{
  "n_layer": 12,
  "d_model": 256,
  "n_head": 8,
  "n_kv_head": 8,
  "head_dim": 32,
  "d_mlp": 1024,
  "vocab_size": 1564,
  "activation": "tanh_gelu",
  "norm": "layernorm",
  "norm_place": "pre",
  "norm_eps": 1e-05,
  "positions": "learned",
  "qk_norm": false,
  "attn_scale": 0.177,
  "bias": "all",
  "tie_embeddings": true,
  "parallel_block": false,
  "init": "uniform",
  "init_std_qkv": 0.0309,
  "init_std_o": 0.0,
  "init_std_up": 0.0309,
  "init_std_down": 0.0,
  "optimizer": "muon_variant",
  "lr": 0.00182,
  "lr_mult_down": 1.5,
  "lr_head": 0.00702,
  "grad_clip": 2.0,
  "warmup_steps": 200,
  "schedule": "wsd",
  "decay_fraction": 1.0,
  "decay_shape": "linear",
  "final_lr_fraction": 0.0,
  "batch_tokens": 65536,
  "seq_len": 1024,
  "doc_mask": false,
  "train_tokens": 364500000,
  "steps": 5562,
  "dataset": "wikipedia_en"
}
Each number is 128 + 24 x the weight over its row's rms, rounded and kept within 0 to 255. Layers, rows and columns count from 0. Numbers have three digits each. The size before them is the row's rms in percent of the matrix's.

# layer 3 attention query, 256x256, rms 0.0552, rows 244-255, columns 0-127
097:112088148124143172105101130110179072140142157162131111167088150149127140152138093158131178114118102110085111126136121100134143074146127087153100143089113110114133145129109121109134162136128203102135128122103123118121115114115159139135107121141084109117105108091131095176145135140145120110129156123120139088133125083144119178128131169140165143065132123165171123145112115120066125100135
089:116097133199117164134102121132115132119133146133140136186090149137136096115151138105136105116113091120135153113067148153124163111125147121148076052119157152118108078120110143142112101120107115143118150143140109114099155080146100111146162136140084111131149133095094112136145088132157141156173109128135160161117112113116171146146082121118127159132125159123097149132116130144106124094155
089:155148116121090147175135126118124159128106173125106115162096132112091101148147119094138113096143091122126113158156116106123107143113138146134137103093140155144141121115100137094122138127203120134159149127145133126138115107146139195104122119080094117172150157136095144131119131149134122099105106166096136150111133062155147132194114102125117129159119105116122119097109157123105131133117
090:124110174139109154106097128153111132150192120151148145118124110134121125119141151122093139096144128157125101152118127108106191174134101157175131088093071179120125115108142128089098124122129182108149140142111126153110175124117128118065128117103116116046116112155159140093124109152120140121132134108128115108108142141101123175147139160130102092143123118126104088151132100111156120122157
091:107120102099122125130129130128120138127150144134157111119076101128125172049157139136125109173127137118167159140133110101142129107112150143166100157107167096076127143125131104139127110082121123171144165158146123160134140149103146108158151138142119160091147118133114136117092131125122151104110120133126083113117112104155106093146129141142116137149126138147130171138169116096140118145138
091:150131128131132150072109160127144135092094108142149142105104144138113144136181126171139100157143103123156106116122123098117126139154119096125158148136129121151110132131126118132162168142140149117134110130118115139139124109128123114112176134123120133152123142173070107132120126106140150153089107119154147180132158155084160096113132171138098129145111154170114107171128135105104107104098
091:125163132082149122081092079126151120115125162093132152128144174153152127138087147110147101141147151154112132138131144123172112170156136139131176119143143120131126095129146108116117135108146115091109160105130098158122100148133168133107099128150163119133091188103122146145150121162159054098122181125143137142151127144107156118131116167132136144141154121114147101086108080100129122130113
096:186171132138117122133153101158132114119141106101162112121148163115135100133151098091124093082135135111123156116168130143117092111128140150117149151099135157155120133079134133128090138166117133129173118132101130127115146105135136103156135092158115105185102159160155160135167105093111122121152119151171157095153101150118144136138141171185145168129161136156182107095132089113167133115085
094:114140157133076125130144129117092138178157108099108095064114150131160108117139107095123142152123086100085095162120109138171101127116181130147113148124125115136128177119132154143086090133097126096089142112134143106113088131149149149144172149123127135155162115141123151122120087189107120114153113108098085104144118141141156121152101126123138160109135111142092101132115167126101085085110
095:151113123163101130098100109138139100113139098136160139114120088117133097092139089123111133101138151143101158124146159131150133142148097145131178080140114107131114138090108117062128154123101154136117179118130174123126161140107106144126160129129122135100087136146125151158146112142126160132155134119162112090135149127129138186142136083151103151120119144107142108191087152114115103162159
098:161132156134177185124105141118138166137104091133100152128183151123121081124090110100113135140105114103129097107107143164175139165110139128126138132117132149132102153169115138107150115129118120111143162111102135133146127144134136129122147169161141135116126113107140143124146134171081113124140125089133159160100119149146103104095110123108131143158147152111133099122156138101158113135156
087:132108074105111122144138160152149160121120117145148102109120147121095111134157136152123124120153153112143117103133151122079092130122143144144158114103106104106162115128114131131116137130123131160145136145162102169114105190138124072145094127102138091150125139079104086119091130187121079137134111087126151133133134145132120071136128136132117137095084097159135131171109101126119124104080
# layer 3 attention key, 256x256, rms 0.0524, rows 244-255, columns 0-127
091:150121139101149112079119125145146070126148138177161204096129153118149132130124129150133113119114136099084126101157162153138118125118119171154165129113147149145106145160106140139134144124143159130101121135102123136139139149133133092124111107159147129135091112117103140141119172103108079126079158134111148136109163126105148134120103090084164120128134149119110101146128078130119150085147
090:075137139127108073121155152133108112101118099143160132141138099158125185161139125160150113130147125135124155114123122086089135105126115134116107104151091118152134119127123144128135093128133130125154150142141145119137137094116110096166162091141147142161113132161146084114129099099120141132110151123133133085092152151124083131159168153083107112133135100087135149155131121136130106114136
089:105067156156162175119100134122170156160111134094120102141163147088138161106107137098136100106105122120128160124085111111133111138103133146151090117186150146161141152156120133144150202108117114161099088096115121102126144139163148115147131168083171092132124111092131129091116174158110148117126127110124090139131133121118156120132114075125128123090109166133132135149126139142137137080121
092:127135125131117124123104118090132128127126110102150133110080118102144159128116146114124126070135116108104093110112129118101153128146125112126191139127071160182136101093131102068136144127139137126151134119136103123131130135099127161109116152127117110082146114127158114118049157117110087166119144152128140135147105094130108125131170110085112124152121107121102132124129114098129123117140
093:142099125131150100139103121109129100084164147132133097150124134124141179112137124166140131104145120121195106141138143159105144153174150123140157152116098115118114110135091126164152146076177171083136152135190119143122095140103129134120106136115099108128134163154097113093120154122097126101151136143132113158108112161121127142114152112120141087145092145136148134077122119095109162113148
088:091143158117127110163099160113136120128100141095118162116126143162126122102103159093133111125158104150139134082139132056120096111175101134155184159147125099145102139123166147097114123145123087168100129148107132122115112153096105143155117080192127109120110120125140116139161113140162162115122132072145111095100149165151115121103137120137089145085146098146131150136161103109140150160122
089:146149120110164153116102113117131161124159138148117137107107130098139167143095118105161109170080120133115153140140131138092141144145123136152159121141131130118091157099136127130130163168122125120119127098131112087119077147118131149125128134132085137126131118153158144154118096148107099099128120096150117159112179145093104134092152151108133126140105161140112159147063096110160095108132
090:105111135123138139122119103108102174161108124138137153115114100110125091145105092130115113153146119130108154087113114136122177136120117066088128161141135123132145176100085134144109133138172118096097102108136117096149158138144132162144148116159147125146166079142099138126191119130151126140156110148151117147149089135127132124088088072127113136130142153137117124107132165131108084121122
090:143132094122153108150124137156165146119117099133153079101124092134133099147125134089140096125119133131084122139134123109128132140118154153141083168142187124076094105133101143156140079129155166106148127086130124127131137132121136146177123091130102144139167113156115102098121139139073131091135116138106130144113087098148186125167146120127132138086112141127153082128135097154135126128142
092:121129114101138127124126132136134132150126142133132136123122079117096152120097113110091126078138116095098121135100141123106104165136142141125125139116137098092159137121142143088151130137130131122136134130120154129134170136142110150093129157150110107099177143116173117121125091165087085117142092137138151144122139123121071141097139139105106118126128109085063097168114101121111120116142
094:106127124154155140130091126171112127134147131083137093097123134120115105112105130085153081109120123140086126138118153135141182128087126075121130155102107108116129151113113094127132095078154128152096112116111122116105173134134157116143164103133105131152177133140119176117152104150081128125122141125108094126143132154137126075135173119140133103128121136149161116114139161116153162109120
087:162133148137114119100115107141161174111103146145137150144141128082125146111124125168137120145105170119150161136109141149121162127097137115158137084140145155149136146158184097098124130093102099137104143141158133126129110100105114131120119126073076084115096092134140112119118114154153128131064134126118163152111101096084116151124149114156125113115102166140133136163132118150135123146172
# layer 3 attention value, 256x256, rms 0.0531, rows 224-255, columns 0-127
113:128110097157117109112177087128142107147108134127082141098090115119114145160122151120128095148134141157105140123106138115072165133155132147103116129132110107154104124128134067174132132116110174097105137125099133114129105120108170141124128125146161110147143163119172198131088133163146115118149153137112101149126102092129124150113154087157187141123112141107132135069169106129047079129113
108:069103092116098117155112116113115122108102142146143159122151138147135097100094113143156083074133121133137106087095120115083115165158116132187123138126140139113163167117148122135157094169140167160132105109149123091140158130166131123095133081125126149156129139122153139164111156187141113108152182125178161105123149113162129163133132123120113105147106137096109144110134116154105119112128
105:110083144134147123108129128110155137120124112117136122139123169135103085119124154143131165177133115141122158109131116140131145117166139131159089153158150165166139095134135128166122134140115121135144095124112140088143133095141165156122123104121095055143128122156117121098189142123122126102133132082118132167122146137122151161132114140169099098143147113111124132127101184138120088142109
105:121156131096147150102137136131077108127142150111160136133144113157148151145128139119114147120156122102125085153159100119126134132115140181124097139162125128123138115116083135157121123145113157154155199115127175148116103110128082090133148165179143118129135106101172171100103183135100139148134147130127132155113143109125112126103111109127126117138122146113114130106165082162138090127109
105:158142122118122098120086159144157124149134150082124115129081148096163140150122104125152128099121112121179124124151126156107089115140139149125118117138111113113126135150159102126130144126156144108116104153164123121138152098156126139107096157129130136143143121173159118135135142134131142131169180181165081154133119123088129169090124152150087103135093099126135127138162132146123132150154
103:110149170174091101120086154137093139113105136116066148153138140113108129122164150131124175138127131120116121129104113116114103126147142117102101098141099137119146145114117134120139101128160099123171146131148120125117108165121162115140138129135151135125120113135104093147157117096134083131102115121086117127148093122091145126125124164117159135153103105113145149153069161083127141152175
103:119137122120095117128131179078093140155170142146162104135141122124073127129140097125123099155143167126139146108067153095113122109097132172101142067129128125110155077131121154128117157116104116118106114103155070108137127142137131126154118115149160150174103120162146117134150142096118079114138126127146133137132144084140101154131128151087139138126127138118187154143075151130138116110130
103:133124126122131114121139154127121129119120123145130117084133163134152146150136109151119131089118141059135152137085117149172110134119095110160100132140135143150145126149098152104121099144147151092115168116147126137152079129145112171132109108132162120142117140095136143145084074145100097135127117108125127114067081149179115139100146159114128124131126170127121131132118110115143104131141
106:125141161095142103110145163141097147123121141119115194125118127135174113148101125133135113131117143108106136136130123138159129108174149108129129127134106103087148109139135125140126158096114112099136116084132111144084154139089110182138104103117172130141096153137150138111112158154136100119129169123149132138119103171114142096120142150118121108159128174159156101098138143128110126171151
100:164177114158112095094155115153138134131128160146130118102118103150175141101129139147173160161152078115119137137166093071132116108144091106138135152144107191143106121090141153093128104152103102113122113146115105154095121145117111127071162161145120114139135099130147153157134154104124111149129132105131073136134191149094079124142122107088100133161145131159147162143158124144071131149123
106:144129139141110106129115075172146139141155146114171147137133150171130123121119139097119137114116098143134135143176068103104090100106055108073175119068094131147132158121104129096117170175127155163096141127130120140112111115102135123139121113112119115104134137082149137101111139141124124142148169127112125130104120104112131118138131104132103145176168094156111136129127151121140107104152
102:147129132155126106148155109133101154126156133140069123133081133131133109118139090126119153078097133145133091141108142112126099154133174149125145159138135112141144118089161118127172123090135131101162140131123151134131138170171147169162121099113140128141144127129116141130142136089161136097134113162121127117094129145131123112142110085098122120112100127145119150168122226163104103138114
107:119138140159134153109118114105109116143083125128088135137076154144111124106141138121141142125142127181202124158135129108166112165094139152129093140104151111136105140119141135138127144154135138155079117128159149156089135072114127124196115133117136123133134079107143165163109133082141157142140116133118150143064132159112108140099105130082135139152107119138110125160103146131107120115156
106:175134114128109076127132122102126128086141078152145132159107152128128167119146117156137127112095142131128166137163072103166114099084123131082132083147111139117084092124174112151160111142104117146118097149123142111096090128137131131158128113107127152153152123144127146147147145110114109126129107170129106149126107117096151136101166073126111113067117085140101065143152133130166102136124
105:163129127115128099151098125127116085139139146110069129106100083148109160135114119121116086167151128148170119153135120092135137156116150073147134142134084164105122128148127168111087172155144146155103099174084132149124147124107122151156131095130133159133105116136114099074091128161130119129120104153147099155142162088132115143130131101115157119155130138135129076159121141094113121116117
102:137091113081109115141135161122128157131114138115154144108115152154097092127160165100108116148136118114156086116136155135137137083112167126158126113116155112149137120157127122126127091118161134106134134069095138143119098152150131134156103161162124138134142098120169107137179142173109143155124123131147149127101121160130129088116133114132145159173125126106123125032153124118133114113128
115:099099108110124064151105154137110121104152160139152161126141101167161134097097131104143132130089131080114119112133148111105142132096131135119151122103168134173145130136138138146134159100116094108136157145087162119138134111110112128120159170172111121130132152159157130127153111170120140147072127109109086107162101156154096165094113133047134138142101165118161153141173127128113123146136
110:119117118107101161132152057080115151129122137137134130119140164103099141119113132174158106134111128095158122151102163154073130120179148102136109153100134151134135114130141135144117156116133130112108110126090112180127153157137148102131153139149135150114109159095128127157109104159137124104125146133130108136197104108135104167112166138105099163131118114150148121141101145164104100130108
103:119136111180141075101111152162109139110109121100169179095120148124126136110123102107114114112111117097116167111104131114130140140150139139148118120124125102081077108105160131181143129172117142118168149149106134139131145138154081110151116163131121142110156127090100158123114125142126138150164142171150103138106107095125158192136143183146141146139141106127147143143097119151106116145128
101:111137124105072116129134083136122080127135123124128128134108122153108108107098166101149118162115108115090138109115141150147117138170125123083158084133124128161124133096111132137151147134097130181135154133143112091130162136089070135170120101085152113095094112168082132127116137111120114138150129166154123142201111133129143151103144139151155110138162095153073165120131179131115065127092
109:124158149114128130160136138080125124141108089089132099162163124121142102175136122154117129169150103161105161130152171144126108154076112110124090107115140149113144077117116108141085115166142144148137099115081086104136213176102125109112076143141126157146140116142119147117102109106136104150139137152149078114130149144123110147169088109126144103116149092155152126154138113112139119178134
107:104160165139143139165141116122128081150162113120138178150125137132125151159163121164153124101138179123127100172127127134149107145122143121084112124119127089120169151133089125111119133139135109114155140154110100124124147125112105097172117165134097127167117129164132156091134161124102139139105113149122130133130129081156065149131128132145124124128128084147090115137118114146157111090164
105:134134093161123158129131121130148142154151182077128133099116123163141109164140150175129128095103147115084087120169170088166129116128131104169150103159138114147148174118175110159160161129123162153112112085162109109109122099148102141145116147099120096142118152120126177118116189124112117106118121119115127092099142144162129148092121192160123141140063151161138106121111147109101142123157
106:130123106112107126135102113118182113098124097202174092133144122091136130131105121121113112155138162114187143135122121121102105121103146151175157149103126083115167136131140093168166126132151134145115140145112113141093129094117132107146148157145115143125127167152124114125124121107130110071126130139129149116096085078122131141124111123117105135121100110175126112089114122110126123137103
102:110104162110130145162134161148173136158128157140126092180154123158125166115131117150152172134126134118097139139106124157096139112155108071167128104168121148141145098142124137065141108115142130178097093141151106115129146133114113102119110152148135104112139111077121069102132155109125144127131141099107079143116131151102101150154124131169113126116124160147122090128120128148139117117117
110:129152111129117148144164109105127127087141091135097115136108113148144147107102154114138100094147127148139137123164118052164134124120133109120110129144122177152124174166072136080107181124117149157132117097104116138127139099134142144072101170114120072111141141124110123134081086145102106122136132120123131115095126126123102109146114133134127124121168189129092147121159144115113148133156
104:128114120132144151093134074106149153150106143134104152140143148146089147076161141135105133166109092119099129144167118071140078075166138077105122116117115109129114145146123172164153156155095127174128145132139123086130126135137109115115113137145144134119146143130119121093177087104138115112105113150190133132089119110116131152167124153141196112097134116158113126136140094078142120155145
114:141140154070158116102135117145186127158097120132097132133141135120120130137111070096117127148159149141107106134112155084160189151116137124143146139097127141179095117146137197073161172135135116166121146119144092122118156118125111130129096131118153141126148122118122113182134129130116142184121118112125136113114149105097153131131135146143122097153126136111134125106158136190072149111147
112:124123111115167116111133153120161176140152144143112160082164089142106098160142171083114125128167143094140093121117137126095121137155136099133147117148144123136129147138115136130156119138136121129091159074135148100162150102124126154183148114149124158130174135144108104112125136163091158153154104122140127102084146113130142142058161113121168129126132111146141130088103158146080148118088
109:117165160123138118121118148138100104164120120127152119117105120140127157118138133113127152147116154103094119119096133134119117128159138105109133124153172105099202120148167091112108063175123143098147150132082146155110111108112148108098149116119110092158105136149117147109142133149113094154107174139082113131144176091172161134101102128116083123170149117104117125141107129084097142127169
094:120123111132126108096149101149156135097132084151122089100144103070118145162115104140123116143125154123125123155128132136130085129078085149137120154149120135129148133086143177146124143101169145157115101109152111089135146178145141085127113117134089132113110129096155126118118130076129143188112121118113123149130109104202135130124143140122123147101152126178096147155153136144134115155132
108:133189145114086113155110158136199071154119118109157157145174117088156147119093127161135097119113133116130098140121112126111083160108134156108127111158122120128120136105126089120144133145093141131104160096158155117118148118101096157094124146120155106124141131131105184114186115106153130113124122154160089135134084146113137115165146129100081129122189122111151103172145118092102102091124
# layer 3 attention output (transposed), 256x256, rms 0.0426, rows 224-255, columns 0-127
123:076159126107136159168121157105117176117145139115124138146166123093150147074147083099098138131137157130136152168121094130169153099111121137120168093120125099142115098104141161077128140117168124144169144117135132125130127136129083122126147160128151188107139083128074155098158115085127091121156088116152158139133143167126141090158132133080120118139123101087085155142132137136161156092157
116:172097185121116158157148120145126098128128136121095110152098141128144150149113144136129130124102145094131134132142102115168176109128119128066129111149120113075124137151156105194136186109135140044132138129079116137115101100164136114136103174145131139100137161099080156113181112091113141126138109146102119167118118140128130143099107108165144190131128108116136137120123131130135109112143
114:128162086123147101130143123136138120109148123127116128142115130145128154133141138126136132079159154135149098123107149090175139142115119163113137104131092129099116157155096174110138138114141133110132180079121114149145110164102113136089147153112095169088149165138116140140114123137095104144114118160087120078120118113115145125149135117109150155140109158152101114150131126116154132127162
109:143091107125105112101161147115157176131101149135139149128138122069142141138093134146117093107072131140130190149128090101103096118131142106131164089098134131145140144099127099097144146139138089119129070119103131151159163162155142114140121127118124149149140167217124093142119105134124139122151131123111117128128123141092146147161086163134139139110123155155109150143113160135117126136103
109:137125162136118123126201084077091139116119079171138140105158116113123123117127141133155141111099154135120125099140118117172124138122121081135135118107154173124150119101118158123114129127082102144117157120113115124129127111141136117152100118080114175151110139105128112113137129121127110102094138096107153090102156125117131144189146116119151135110150139127092090105080120141153093088117
115:152079160119160103116106159099161106146168112119215096100130122145172140140103114127129127114145116131111067113155141108137126117148133138176160147120179128127088115153164134151142140104120167116105152126129143132115161063110139139139149084109105100128136096126135135111117139121122159152138135141152137115097135065157116141123156117088087114107130095173101085136128114151111125102171
116:161108144107169114145134127155196089160115124117095150117098079093156115099153118116113166158113121084118094137147104121102139102137161081162137156167115132129104126096087137152146127130131165091152164161103130128134137105124130136152153142113143124105157175115115157120108126172095158113139148127100124126146153130122132127128186127137138090146117113155112132137112136085140147216114
115:112120130066131146140121148102122108120133128114108145157093129149148092150154154125160144173153118162152125117140143101095126135161136172082138145145115178110150133101166115152146171111117140162125095146101128158084120112154144134100161105102117148118143154123113106111151152106159133136111166140138112150118130104135131132099097139173105143116118100083125130120144151123114125126156
121:126164125120102157109042104126118097128096130123122085155127131105111163114171108121143104161130121147178071118139163099099160142119143108140126123131136107130114144123121144105126118137109127115131139142176155113158110133146099111132129121126113101106135142140073107148146083129119180123129138105148149118117205046128134156107116100152143143095122111129103142123146061161133150087141
113:125084108130142108136143125146110136124153097102115117156126121102133112132115117112086113135128164121159123130127153162085183158104179110140091102104163147140160093133158108151144151140143127139151146137131133139114094088135150135189100114131103124162132112144114117102126125074119101103160160158100125132134066088137155144106145139164141148135136124135130073114113115089177134112119
113:133142123158131119140135146126146134094090150127155106148153135117155120136103089153171108173078149090134107141111144158140126119116177148134070131158151127133135104160155125131081068123095074126138107123136134126101114148130135105133171149102135115156148105135108083107174132093139098121111103126115135137140101164116133168129105127136140113078066110138156146125121153154136133124145
110:113139162147121172120129135148144159109145134140154156106120118128102168125109155171120150151133158127121114137140129120112150141145097118108086077078122141146105124122084087109070133159117140141135130098125053152093083133084096089081106147107193124139116131145143086095120134149094142183109164138139116150157123144118111137143129116139106143141123121124160126118101084116146164087148
118:156117123143153147115144115134115111124164124121167136103174119121152141129162104111115122113109105132067145128137133173113130126139163117123152069133111170108142103123134123116085116119122117100171121122137135133121118186176145126089097150132135095107156143131126065116129123173126103126080122139157124148106105114147155091095127125126121125111140181131112099119151130116122144076100
111:089091116154113173144125104148132119160121143094096085096120093119127111136129132078112139147140138133132099138153151138110152127114122115156114091084142129160155159130066134134116153184159169122141156129177122126102148089122131129131132152131112114098103162128132098099121154142116119123128154114151149115117133113177136080159099145131129111137148153120159151171101130121118139097135
107:084162141133158162130092146141167168168118093153188114167119156133120066164107121161123126117122108082074134096128106145121148164124135127115092140129175085121146126114116080181177081116111120099120171084143127144122106107136148129113137127159133078130115092149125150162164107144109127139125134086143122126123117145106128084102075160131111123132161149102104147114125120165121130133142
109:165136105158143106115120125151142129092127119170110109139128119090130158124099137184107139122124149124126134128143110159123139171129081144074145147125139082118140125102159107131117174145100089185142135205134141121121153176121105150093117133124127142130106106145140138157091156064118103119139120130146128129134126095145111133138117122085088105117124096138131138156130165122114158133129
121:161116097092113140109130115137172171136099098128130116102130142086153136146129143155121096141124118125123119066149100110112125133130098120112104183145143136111096139112089120133125112168117165127115117110130098133146150163116148178145080127119137150144155087126080154169134182126143153112174118146118156173141133092122149083115128116172135128124146110203115147094071098095143120152075
120:085145119135148117116123094114095080141153130097125106156118075161149134121149128069077161139110160129118146120116099133158095115128116135113144121126100155155107116136107088108126139156114130138135095126130123116124111123086097147136113137099120118134183122131143129087133114123134106159166119107102136077092135115139155123164120113110173156142105141082130107094169126131137139170161
111:142137151061114171170131109098123111158129181163084121161170094096160151080143156123146113135120112149134075090164120152095152118102108111101148138154149163159168132117106152157102123109122124125127109122130104088176160118134145103125111090090115141128112102174133121110170116115136132105119087096105172111173125149177108069108131124121111100136124101139114149128145122137125123123141
113:149145173114175176142118096128159140141101135132108148127165156134107147118128105158107133110117138120146086126148126127136123117065139089111099132123119138137110136132125125120136102126117130093117139129148130166115123146124132133115131152181113131126119147107151135107172144168146099185097130114116162102103099099132103100163105159148119103103081143105167114150097098102162142115165
119:154097096118116091110163161170116125138111143154109155130099126136110156122125138130136147123123160119137150101098091106107116116184158123159136139168116090071134138143123113128166090080105110120096165116170153134097071109156154166102192152135125102084125116138113127174144153170132109118159113096095140140105129119097144150115161138122128159144126167131114138158104172088105136122142
113:114125090123145119094147153112145161117117185098102097146086091142092145136119133136113144187113113109137134107137127112142144127128121152124118126117144180149130101133148126113151120097126122154084126128160144112111104114142171125137112112163159164144118153110142080145134104136143140122149153142149112100142131123100170134123176150091118150134151156132173127141114110125101132157098
118:153117138115150081146149111142101104135128105123119105129127119110134145113159136100103145142169128122166140139095115137109144134114119129085136155141111126131130111134152130123105121124116089114170086154083143165137162123112137131119126145147167137133124066101127058121186072112139179167122140157136177106117137127092103114140142047153141143121157133123143112140140129133140091080120
112:098093152127162129144139124124099146171150150060100167129111105137161117129112109119142140093146114126115110070134115116141145143133113115078114129160150133141118136133122141145115115175167117097143111160103132098153143117110118179135136131085138116113111130106150133098133128154129108121125107105126164145146138124141109157135165142138174160146151119108096181163155161123146113132110
112:147127134122070091124111117067083141121077100120146136108105171096116068129124158089128120142158102093148097155129126105148108137144126180103133147095139125117108163120151150176108147113095120080100145119104140154128085117094166154160159130145167128130152148185153148140154135107091121160158137146151112114126139119120128113069140155102145124156134131121129108107114176126165143132117
120:133123128138097159126077142160116172166135152121121136155142111082118111146161087133129126162155101117108124145095126191142173132131172147120150107123112111128106129145140139155143121159114147152143138114123133088132074160144104116148156125167120145170110115132103127115150120147137164149137088137147127119136116129111156155114092088115111134133111152088134095156138162143161095130112
113:124158121138102099152148158130092136128124128135169089092149108076100116126111148131149132089135163142152114161128137156137177164099138149138139143123146123122090116122124088113126087105133128131148130129113127135102115105104136120138122148133112130139097122110146112154113113151130144143130148147102181110132129132143086127093116164118079105147114127123139129166146143167091124112149
122:139102118188102165142133105101134180114166136108158117145140072156118160120136142159099149089138109116154162164132119175089129106125130115128105128148126108149106147139139097157089114125103129093122133160124124151145114154135112090122170083112119145119133150079136113089135082117108147112145109130094138134137117127150074143101156127075134123152113129127121114139109165084155129130124
124:111144130080113139122133114158150132110158143141133109139092142102120145138125088173167111113146140119119139128129110113130110121131117137165167131095100128142118181075145121150094163078138138106124157144095094122121120167149107075131152107100126140113135123050140173119129122097153141117108136098135158152172106108131109138136131136121133100144090137118120114143122129111141134125154
119:122114113142141134093140120167137162097179106142073109138155129127141125118156151136129123148142129107182116129149131107152140188103153141125126174166116136104116143157124183176167174106154099144143088148169121065152162141140140133161119117158164115138140117095113106148087124098142148123146111093130125115088119171135090114159174130154171152080129105141114161096137124171155108131140
101:136150123113116135100129140121128118157108173139108152166096166155096136149116120121149135154090104123139150153113158132092172138149159091141112088127105142151107098185115102103132129136121156112130126148112111148113119095126131140148134202118133142137184140116164134129150110140158117095170144148128130139127097162104099100123163097151083134171090152066157121129134145079149111135144
113:115106151134081125105126128112076143093152113161137122097125102149129107119173129119131150125163070125156122093141152131140093083081123129147111164121143111152152083127158161186144092156186131177125158166138125111109087094129148104131123125146106138114105170134139096125100132117132137154113142101117147104112139132139100153072112113131143121145086101135104175117117118162134139149114
# layer 3 MLP up, 1024x256, rms 0.0574, rows 0-10, columns 0-127
099:063135133150069133124095094177121064132145159118191123128152127151128127134113133129161105114115122116104074133170170160104129093119119141121130139120157101125135145143117157147150151111140115151138174102104147116138128124161176113113109097148139103105114104151105102131104110160132121146159142119115097147129127167084128084149107161130136127157132095138152125118063090128162157136136
102:147177138110109100113111138110123099136132137104122120119178144140188157123168111109113106149107154177128164131165120150092128170124104120122151075179147136101175143101116149162114126117155128130173112115167127115124133105162127100114107097111119180110115106133114119105127134124106095141148115139155073133124128137090106138134166123146135142109073169145088102131119067126140112097096
100:138100075109120135131098125101116160171116101100159158142112097114166146126118157110148145127183138113081127096126116101136143119135100092102147151128145108125127146100164116124130098132134141153149125130135149122106132092118109118171097169143156119140108081168174152127116153152105135108090111115136124093094161133114142132182129143105084106143153097082133101116144123130129111163131
096:124118097137135078141147154129076128167111120148111168163137162104083105101101127211112141131139145112137179114177136116105138108157131110099098110137155148103158095122120174121118123139147122125126152200129119119105121160109123127122161125112165108138144122135127167093108164115159132130117133133098140110153119205137102128130118156152129127104119130117128123138110092116124075112108
094:164142105181111115156179134132143124099133148145167155109202126103152132131097125182107135131150111066143114099130132102137123111111090123102100162154160134156107155125115092160116110150102166143104118142112147152104118128135136133124138115111131155125140157140123088106141157156116130153112133105114134143110141112131113124137145153084136129097150134079094144135137079112155126150159
102:107124121134116131133132087151113110129139144149154135120117123121102165091147094119100143127165157109102087139108148118090108164092151107085088127136106098130093153116098144141165109104088136100146145098131102111118152125106132118140115127151135133080145124127142190125150093134126044140137110118126155123183124152111125120166140185164110131118130140129148091143137185093113148153133
098:114152160178102108109145124146161143170097173105176156157159147174147125121150140079152140129139133115079158139140085113093073156125106125162149109105154123150143095090124115104100124090124105164148116159139143128139133148157112127157140174136129120086132160127121143084137101113095139107127164105094109122130123109150115094157090152135126122132120131125094113147152086139143107115165
093:106147198158108126105148204129154161125130148085092176160110096136106173129110086129131105124165098128102141154127135092115115096111105097092129133104115100137154136152114138147135134128153130121132134120109146102127160125101107105110128140143131114176166124142111123116108115107172147115078103140165141119120117124146156153154147135096163137106160140131183132145139112133167125155085
108:119162142148107120082118141132111181126147151109159114111178115138135114112109165166140120171146096129115153113114153148142113178109143144147119127154126140104163103150134143177099109139094121141122144140109101113124148148150136130163085124152122117147143151124138090104078145114081169142137142132111121180107103123135129094110088131112160133140150147169139163136091120082143145102117
100:140137180072081146138081109153125140113109096137129168101167092131110155147128122138135149100143132132123155110141131144135133109108095122137089147100124088105110155087104101102117113115121149141126098110071156158123072169163124130135150137148088112159157111152106151142162118150130145165098099133159114109168106091164187125101083168103154133172131164110150203113121109136146144141141
101:127101122116089125159114138145158118086126129186131136093166100126094115141140134131094193156123122136084173146115147117127102109116119158117163136160145135150115112125149127114130146128156113096102139096154095135100138094146126106144132118137136135131070115134139118093122106151087122097165144137154178076125124114089109137123145108113109170102131141117114147131162151119116110123135
# layer 3 MLP down (transposed), 1024x256, rms 0.0705, rows 0-9, columns 0-127
104:106133074132103154143133128113182124116166123175149122169153125109111126156145117152119118128112166129169171164116131097091095120133108120125108142108182128123125177105126127117132134124105151141136134185128127149146109141113099113122080107131118123096106099142121143146144146119130136104135191119087170131098132120166103142123126165126093087172110110115129124113132112129151135101111
096:157111154147150149128133125143148109136120088134120122132093128160073120151100131156124113147159098138104108141058140058128134080164137131113117098152098102154101215124136129151153125088142160125130120138145134073132092134086132143126154152117088137142102085133154128132122138135135128151089155144165125118135148134119097162108120117118113120125159107122101104157157128139164118169113
102:140112165122172120105114137113141128117119131172123150130113156112114142094048109141155118079144113143144139142118140126149143115113121148086124173111119162140125121155125137126136084115139123140107126104094127117142125095090130123122104118110081079159103127135117115127106151120150119093157116110154116176069091096151093148105120178103142175127115119105106092149126145139125162122140
094:100135173125124090162132078103096094151134145111153132118105138150149125128117137144140178106125119185144092121109117105106112121151135097111119142132146109178161147154141078115121160087120152112173142097120173133148124109110122105110144125163157117148131143105163123132128145164090154097136108159119164138095130131140144140139146127108144160172152100101163153104114144152093142132101
087:121138144086110144076110149127127076194126137134079090163082091149134106131146132100120165120096087144115123120166109143135137148113162132159143121136123117125117124132148156094155154155123155101132142129153104129140144103142136136112089188138127111101141097141131147148107147144093143145139104099087158130107139092083136133133102136106100132130111108131146119123095162132107148138165
102:134143132180139170173097130125104113123124130104123128103107116154104143151163122109089157166148185133115112126096120109149112132111132156092115131110162133107107122121118116130151148068158086110157116113150111142164178124129130140124144128114104135075125134147129160123138118116065101162097092122114146103104107114122150126145155127129114127150109106129156150132149139133148142124113
098:112117119128118159154098079122132085106149080107121136134124143075102079155114130134125132145170139083172100156142133084172145100154099117105108110123149135118111161123108113127176132131091133104132138158125128125140148126135147131128107118120141142134137132144146107203160169135114084114171092110109112120132131130118119109123140123093117141139143151118133114074100108143096136143128
095:164132158149131124164106124132139162102094086114168128134161173093103079119161165162130109123094187127129145128118134122151116125120127118119139103138102151145120085103123094154090173129151133144135107065142111145109112124122104096090137102092149116118134127178116112116157110156106144161138152097154141097132113156128077135106115164139153170117109097089100148120171093119161114102160
112:118133107145118125135134133132116134079154149148117133153155139124163166108114117126128110112150134115177090100131127118131162094117123139182151127155090111104136135120088104113117153116130155094104138115153104128131130157163140163148153132102137148096141143106112172118137080101160110118122116081172142124095112120097108104107088129110148158104103137136114100114080106128133137126096
103:144101107118142142134168129134140158185126160148157138095093116141178151152116133129137113140114092141114143122093102147103124131146108154146144119148165150128123122147119143105134128163131089125125121134133136163128122101125091157149123108090134140118113142119160159116102139174138131115109101121122130079139113133121059134123152112120130132125118173087105115110147131117091094133112